config.toml
n_layer = 14
head_dim = 64
rope_base = 2470.0
Each number is 50 + 12 x the weight over its row's rms, rounded and kept within 0 to 99. Layers, rows and columns count from 0. The size before them is the row's rms in percent of the matrix's.

# layer 10 attention output (transposed), 128x128, rms 0.288, rows 44-51,107-115, columns 0-127
096:52 71 43 43 43 60 57 49 40 46 46 52 62 35 51 55 60 46 68 83 66 43 53 74 40 39 48 48 67 32 44 53 52 37 55 61 57 73 57 48 50 45 59 71 43 45 37 29 58 53 52 36 54 61 42 41 76 53 64 53 50 31 58 39 43 52 29 52 29 66 42 30 67 75 50 52 53 43 50 45 54 48 77 66 35 35 54 59 41 63 20 69 51 52 36 55 43 33 60 59 45 37 36 68 42 68 33 54 52 54 64 64 39 53 64 57 39 49 37 40 34 45 39 47 39 44 57 57
099:61 54 46 36 41 40 55 42 27 47 61 62 69 48 44 27 44 50 59 38 55 59 46 27 44 53 56 40 54 74 55 52 26 54 38 47 48 54 76 47 64 41 57 35 60 48 56 47 32 62 43 35 49 51 51 57 39 45 69 35 49 41 80 43 56 57 96 47 35 32 48 53 40 58 46 44 60 39 49 42 59 43 36 28 29 54 54 35 63 54 54 39 52 65 54 61 49 50 54 47 80 42 46 53 63 65 33 43 45 45 44 47 31 52 54 52 60 44 45 40 53 44 48 64 47 86 43 43
084:54 50 60 61 59 48 66 46 69 56 40 48 51 46 44 62 77 42 49 52 54 65 57 31 33 24 39 47 63 56 46 64 50 32 56 54 59 93 48 50 38 47 30 55 46 57 38 49 57 40 43 50 40 73 43 49 15 43 46 59 59 50 38 38 67 29 33 50 37 21 46 48 60 50 55 51 49 53 53 38 21 43 57 43 44 51 53 57 49 65 43 47 35 39 55 67 67 67 46 38 51 53 65 71 49 37 44 55 49 61 57 48 45 53 67 76 40 59 64 54 37 50 50 45 53 25 60 50
106:63 59 63 59 62 63 41 55 51 54 53 48 51 52 61 45 43 40 18 60 44 31 64 74 47 43 55 43 44 55 12 57 57 65 49 52 35 60 59 70 68 42 65 61 54 64 48 59 67 26 69 42 62 57 36 46 56 52 32 95 48 58 40 56 56 38 29 68 54 63 52 45 52 43 34 57 48 48 55 57 51 45 46 58 37 56 59 42 34 56 39 64 57 57 69 55 34 60 56 52 31 44 65 42 46 37 48 48 48 33 55 40 34 58 46 43 65 63 64 53 54 42 61 56 61 69 35 56
100:55 50 65 58 68 54 43 31 47 37 64 64 42 67 56 39 64 37 50 45 32 42 48 58 48 74 32 56 31 50 51 64 82 53 30 61 42 50 60 51 41 63 61 60 58 37 60 42 65 63 53 48 52 41 54 48 59 49 36 29 46 29 50 49 67 42 66 36 66 49 45 58 45 49 37 32 38 48 69 51 88 55 30 35 54 63 26 47 73 42 56 32 50 43 62 58 72 50 45 58 59 44 32 49 39 64 40 36 57 42 60 67 60 52 56 47 36 46 40 69 66 52 57 57 48 37 51 51
106:61 38 68 58 62 39 51 78 64 48 66 54 43 76 39 42 41 63 57 40 59 51 78 52 47 51 54 46 28 57 31 40 46 62 73 29 40 61 43 36 40 40 52 60 40 39 56 59 42 36 54 74 52 49 60 60 62 55 23 23 47 39 45 54 54 33 65 60 52 36 56 57 52 24 45 69 53 66 49 42 66 44 34 57 70 49 26 52 43 32 37 55 45 62 49 61 46 54 32 35 50 39 58 50 35 58 46 51 52 47 41 44 46 59 39 38 44 51 50 61 69 50 41 55 50 75 61 38
095:47 50 63 50 47 40 44 55 80 48 44 41 55 21 27 51 42 51 33 40 49 42 71 61 49 62 49 46 27 51 67 68 70 56 49 61 64 41 61 48 36 45 50 36 60 46 67 50 40 57 50 56 31 52 63 47 51 70 30 46 48 29 59 55 63 59 61 45 57 47 42 43 72 63 50 50 44 57 49 43 53 39 13 41 58 41 14 42 46 61 52 31 60 61 36 50 55 45 31 45 65 40 44 57 47 53 54 43 72 19 55 75 39 48 48 44 52 36 39 43 42 46 39 38 56 59 51 45
110:57 50 48 51 50 52 60 51 46 66 56 58 45 70 53 49 51 35 37 52 44 55 34 48 63 48 61 58 57 53 20 49 58 43 48 32 57 50 50 47 27 41 57 28 50 63 44 57 43 41 44 66 20 49 44 42 57 52 58 81 53 50 37 44 59 42 59 40 46 59 67 66 56 63 79 54 64 43 36 44 58 53 81 48 56 47 56 60 45 85 42 57 29 51 42 65 45 44 54 46 39 59 29 43 53 25 62 43 54 47 56 49 69 62 48 58 61 59 47 16 40 34 69 48 43 38 66 65
107:41 46 53 37 45 63 34 51 49 55 41 50 72 33 67 32 45 41 52 36 46 29 51 50 41 38 71 48 56 37 32 34 29 69 47 62 71 52 63 53 73 78 55 51 45 41 42 35 44 53 53 37 60 44 58 43 43 49 71 36 50 42 33 82 54 51 63 47 42 56 34 41 33 36 49 64 55 43 49 56 69 65 49 55 54 36 58 53 57 58 08 26 32 48 65 46 64 60 57 38 36 50 47 45 54 38 55 59 46 58 52 42 54 52 59 48 58 66 52 69 50 50 50 32 58 72 53 50
093:46 52 65 46 38 53 73 39 64 45 31 47 52 69 47 25 28 68 29 41 43 59 39 55 59 47 57 42 61 40 54 56 72 74 51 66 57 59 52 56 22 58 38 49 29 36 48 46 55 56 50 39 60 46 42 42 77 50 35 44 44 65 50 46 36 45 74 61 70 64 63 55 50 40 44 59 29 68 51 42 54 57 47 50 58 58 54 65 51 26 72 49 70 57 45 56 56 60 56 56 52 70 51 31 39 51 28 34 36 49 44 54 42 33 39 37 48 70 52 41 72 47 51 40 59 38 44 36
092:64 39 48 58 58 51 39 44 53 41 47 62 38 58 44 68 38 61 47 59 32 52 58 59 52 55 48 50 51 27 43 49 77 31 67 58 51 65 41 45 57 53 41 61 34 60 38 50 83 51 39 55 33 51 39 45 53 41 17 49 34 53 47 77 33 43 36 41 68 39 64 39 72 26 46 49 51 50 42 49 36 57 60 48 74 60 40 43 33 71 61 57 53 49 59 67 67 73 27 50 40 46 63 43 41 35 53 49 41 47 39 59 49 62 36 48 58 66 55 47 68 46 32 51 57 49 65 34
110:52 57 47 33 39 39 37 60 57 40 52 51 44 42 63 43 38 67 49 53 58 50 53 50 50 51 66 36 38 35 25 62 36 50 55 47 50 36 21 59 44 50 49 58 39 34 51 35 46 41 47 66 66 42 52 61 33 52 55 42 45 26 55 39 47 71 52 64 65 44 58 54 29 27 48 41 63 45 67 68 65 55 61 69 49 26 50 31 56 26 76 67 53 35 48 50 55 65 33 52 66 38 39 42 55 63 48 20 60 54 43 54 56 57 28 30 61 58 46 55 56 55 55 62 35 28 41 38
097:51 49 49 60 70 42 47 50 39 48 51 56 41 35 57 55 33 46 64 41 45 38 37 42 53 61 42 73 78 54 70 39 25 65 50 58 71 57 48 31 61 57 52 46 42 32 64 57 54 58 19 53 63 50 64 60 68 24 53 52 32 51 39 58 37 42 63 31 68 48 52 47 48 53 49 37 25 58 56 62 31 44 41 44 59 43 49 74 50 27 35 17 53 56 70 51 51 35 44 58 60 48 51 46 64 55 56 40 42 55 38 46 48 40 57 42 51 44 58 32 58 36 71 47 47 32 44 61
097:45 53 55 37 47 50 51 42 53 62 28 59 48 51 47 50 65 65 38 48 54 55 54 54 57 49 47 48 44 48 58 29 59 39 55 33 65 44 38 32 39 42 58 38 56 54 33 61 29 47 51 74 28 43 75 58 66 54 63 66 46 66 37 46 29 56 32 36 52 62 46 51 48 59 61 43 53 56 47 73 29 51 50 71 40 36 63 56 34 46 48 45 51 60 38 71 52 26 56 44 43 43 62 46 43 35 38 62 62 56 52 39 27 59 59 57 77 96 34 35 40 52 54 42 42 57 37 41
103:51 45 48 56 49 53 35 43 61 45 32 53 52 55 46 47 50 33 36 34 59 44 35 41 59 58 51 54 51 45 36 58 59 41 24 68 48 46 31 46 43 45 46 46 40 29 46 55 52 62 34 29 47 58 41 72 46 72 53 52 51 58 39 38 35 55 53 47 47 83 57 41 62 61 74 39 71 38 53 71 32 64 71 63 46 48 38 40 43 47 74 58 60 54 53 47 49 66 59 68 51 42 37 49 68 69 38 41 29 54 42 48 59 46 60 53 60 66 36 56 67 27 53 40 54 20 45 79
097:43 49 32 44 39 50 33 47 35 47 65 46 71 67 66 64 56 45 71 38 47 64 42 45 31 47 59 64 62 58 56 54 64 52 51 34 60 36 62 43 61 45 59 63 52 71 57 32 31 57 53 55 57 54 46 47 59 73 54 45 52 60 49 53 35 51 62 68 32 29 53 27 30 28 61 47 63 60 55 46 77 46 44 53 45 70 62 42 46 57 75 45 19 76 61 48 59 48 38 45 59 45 54 53 58 41 36 47 48 66 28 51 55 49 54 52 46 67 45 71 42 77 37 50 55 59 55 51
098:41 70 62 31 45 60 66 50 22 36 37 41 59 55 57 72 61 48 74 51 45 28 47 46 42 56 42 42 53 29 66 35 56 42 45 61 48 38 59 62 47 38 53 50 56 42 52 40 50 43 45 39 74 73 59 51 49 40 44 76 58 45 56 32 59 40 32 53 55 56 30 20 43 45 53 52 21 47 60 43 62 46 32 38 35 73 44 48 55 68 49 30 34 58 58 30 55 60 37 47 66 40 41 47 45 54 43 58 44 40 56 41 21 41 47 45 54 64 41 47 44 68 37 59 59 49 63 55
# layer 10 attention value, 64x128, rms 0.294, rows 44-52, columns 0-127
097:58 21 73 41 44 40 45 44 56 37 48 59 63 31 40 64 66 43 48 46 22 35 58 50 55 35 35 48 73 41 62 64 54 57 64 50 44 20 44 55 64 55 39 44 71 59 53 64 40 36 66 71 61 49 41 47 31 38 31 35 33 49 28 45 65 38 48 46 42 45 36 45 62 53 47 30 48 49 36 32 51 70 50 27 47 43 42 59 61 39 52 31 51 39 69 69 65 37 46 47 57 66 51 34 49 64 64 57 38 55 55 41 59 44 42 59 43 58 48 60 45 62 45 64 51 34 46 62
090:55 62 26 74 35 45 43 62 70 59 45 37 29 50 77 63 39 20 45 52 61 49 61 66 41 45 43 61 41 65 59 62 48 64 66 43 60 50 58 21 46 63 66 68 31 38 46 44 51 49 47 45 26 45 37 74 45 49 28 45 41 52 49 27 38 53 58 55 50 63 56 54 47 46 56 40 63 59 49 41 73 57 56 38 48 64 61 33 40 52 43 44 74 53 58 59 54 63 50 43 26 48 51 73 50 42 50 55 71 47 56 52 51 43 52 45 57 57 53 60 23 74 43 44 62 51 51 52
096:43 53 63 48 46 44 38 44 41 31 65 62 46 69 58 60 45 63 45 63 47 71 65 43 46 46 57 54 33 52 54 37 51 48 47 53 39 29 71 46 57 71 56 47 47 65 50 63 42 53 64 38 36 46 65 34 50 41 42 45 53 56 42 66 53 67 66 59 46 55 50 63 52 61 51 52 43 60 51 56 38 40 66 49 63 44 37 36 41 32 54 50 54 80 59 33 57 27 70 58 41 64 23 33 65 42 68 63 44 49 26 38 40 36 47 45 27 64 35 50 48 75 39 52 37 58 22 69
107:60 56 49 61 56 53 68 47 54 47 72 61 38 40 78 45 59 62 49 27 40 58 37 50 60 41 54 69 65 12 34 44 38 64 48 51 37 56 35 60 47 43 54 64 40 41 27 49 24 50 66 52 60 60 54 58 44 43 65 39 55 47 63 67 61 71 43 42 35 36 44 47 47 71 54 49 54 64 45 45 63 61 51 41 34 38 42 75 56 48 34 40 69 45 45 46 48 56 45 45 65 51 80 36 59 40 34 62 36 52 45 55 52 58 26 58 45 48 50 47 47 70 33 38 37 51 59 30
097:52 54 43 60 35 36 51 70 53 56 45 63 45 34 47 67 37 58 63 58 50 43 49 49 83 72 58 44 69 64 44 41 51 54 30 62 54 59 60 54 50 60 47 58 43 35 45 59 58 51 20 48 44 74 36 54 72 53 53 46 42 41 57 23 66 64 54 41 36 49 47 57 38 35 48 78 46 41 36 41 46 65 60 45 61 60 55 51 76 57 57 80 62 40 51 55 47 75 34 64 48 70 41 55 58 56 64 54 29 66 39 41 60 40 50 63 48 65 41 65 46 44 59 42 58 45 57 35
105:38 45 47 61 50 69 63 52 24 40 36 49 44 49 52 57 61 67 80 70 48 69 34 49 49 40 65 42 48 62 56 43 71 58 53 46 53 35 41 52 46 69 69 50 72 46 39 59 60 54 43 35 25 40 56 51 30 57 71 38 45 45 58 53 38 50 57 43 32 54 58 48 59 31 46 56 39 57 53 41 53 46 65 63 40 69 79 62 41 64 52 70 44 35 77 49 60 40 60 44 50 57 54 56 57 45 50 66 48 78 40 42 61 34 35 44 49 36 70 46 55 66 55 65 36 47 49 32
097:46 64 58 58 56 43 57 44 47 69 51 48 29 51 56 54 54 42 58 71 26 44 47 62 61 70 46 60 58 61 50 65 53 57 40 57 41 64 43 47 49 69 33 63 42 51 47 59 53 69 29 41 66 34 35 50 18 64 50 59 59 33 38 65 52 39 30 64 56 70 54 39 46 45 56 54 46 24 62 53 50 58 81 68 59 62 60 56 53 42 46 45 55 41 47 34 41 36 42 40 30 41 51 36 44 60 25 56 48 44 59 56 73 49 74 64 48 37 77 44 61 40 46 48 61 36 60 49
108:58 34 44 54 60 47 57 55 63 57 62 34 63 51 34 29 21 41 25 45 63 43 29 70 41 54 47 40 55 62 37 50 68 56 52 58 46 50 46 42 41 25 34 48 49 62 68 50 31 70 50 50 32 48 57 35 33 51 29 26 55 57 56 73 48 60 49 51 51 60 46 65 72 49 48 40 55 65 46 64 39 53 31 49 44 47 48 29 51 52 45 46 59 46 22 27 49 60 57 36 50 58 65 38 68 65 35 46 35 44 25 46 59 42 60 58 47 43 44 69 44 45 52 38 44 38 35 43
092:60 52 60 63 64 58 44 52 62 37 47 38 52 53 63 53 50 44 59 40 69 42 62 69 30 45 44 53 46 49 62 61 56 44 51 53 33 46 31 34 66 40 61 49 40 31 53 48 64 53 48 55 70 47 49 74 33 27 43 38 62 24 69 57 61 47 56 37 47 37 67 60 49 34 65 44 67 47 24 38 40 51 42 70 56 38 64 77 49 33 66 42 33 61 40 34 49 32 40 40 54 45 43 50 57 41 22 36 58 39 44 41 55 41 63 43 69 70 22 57 55 46 41 48 52 59 45 56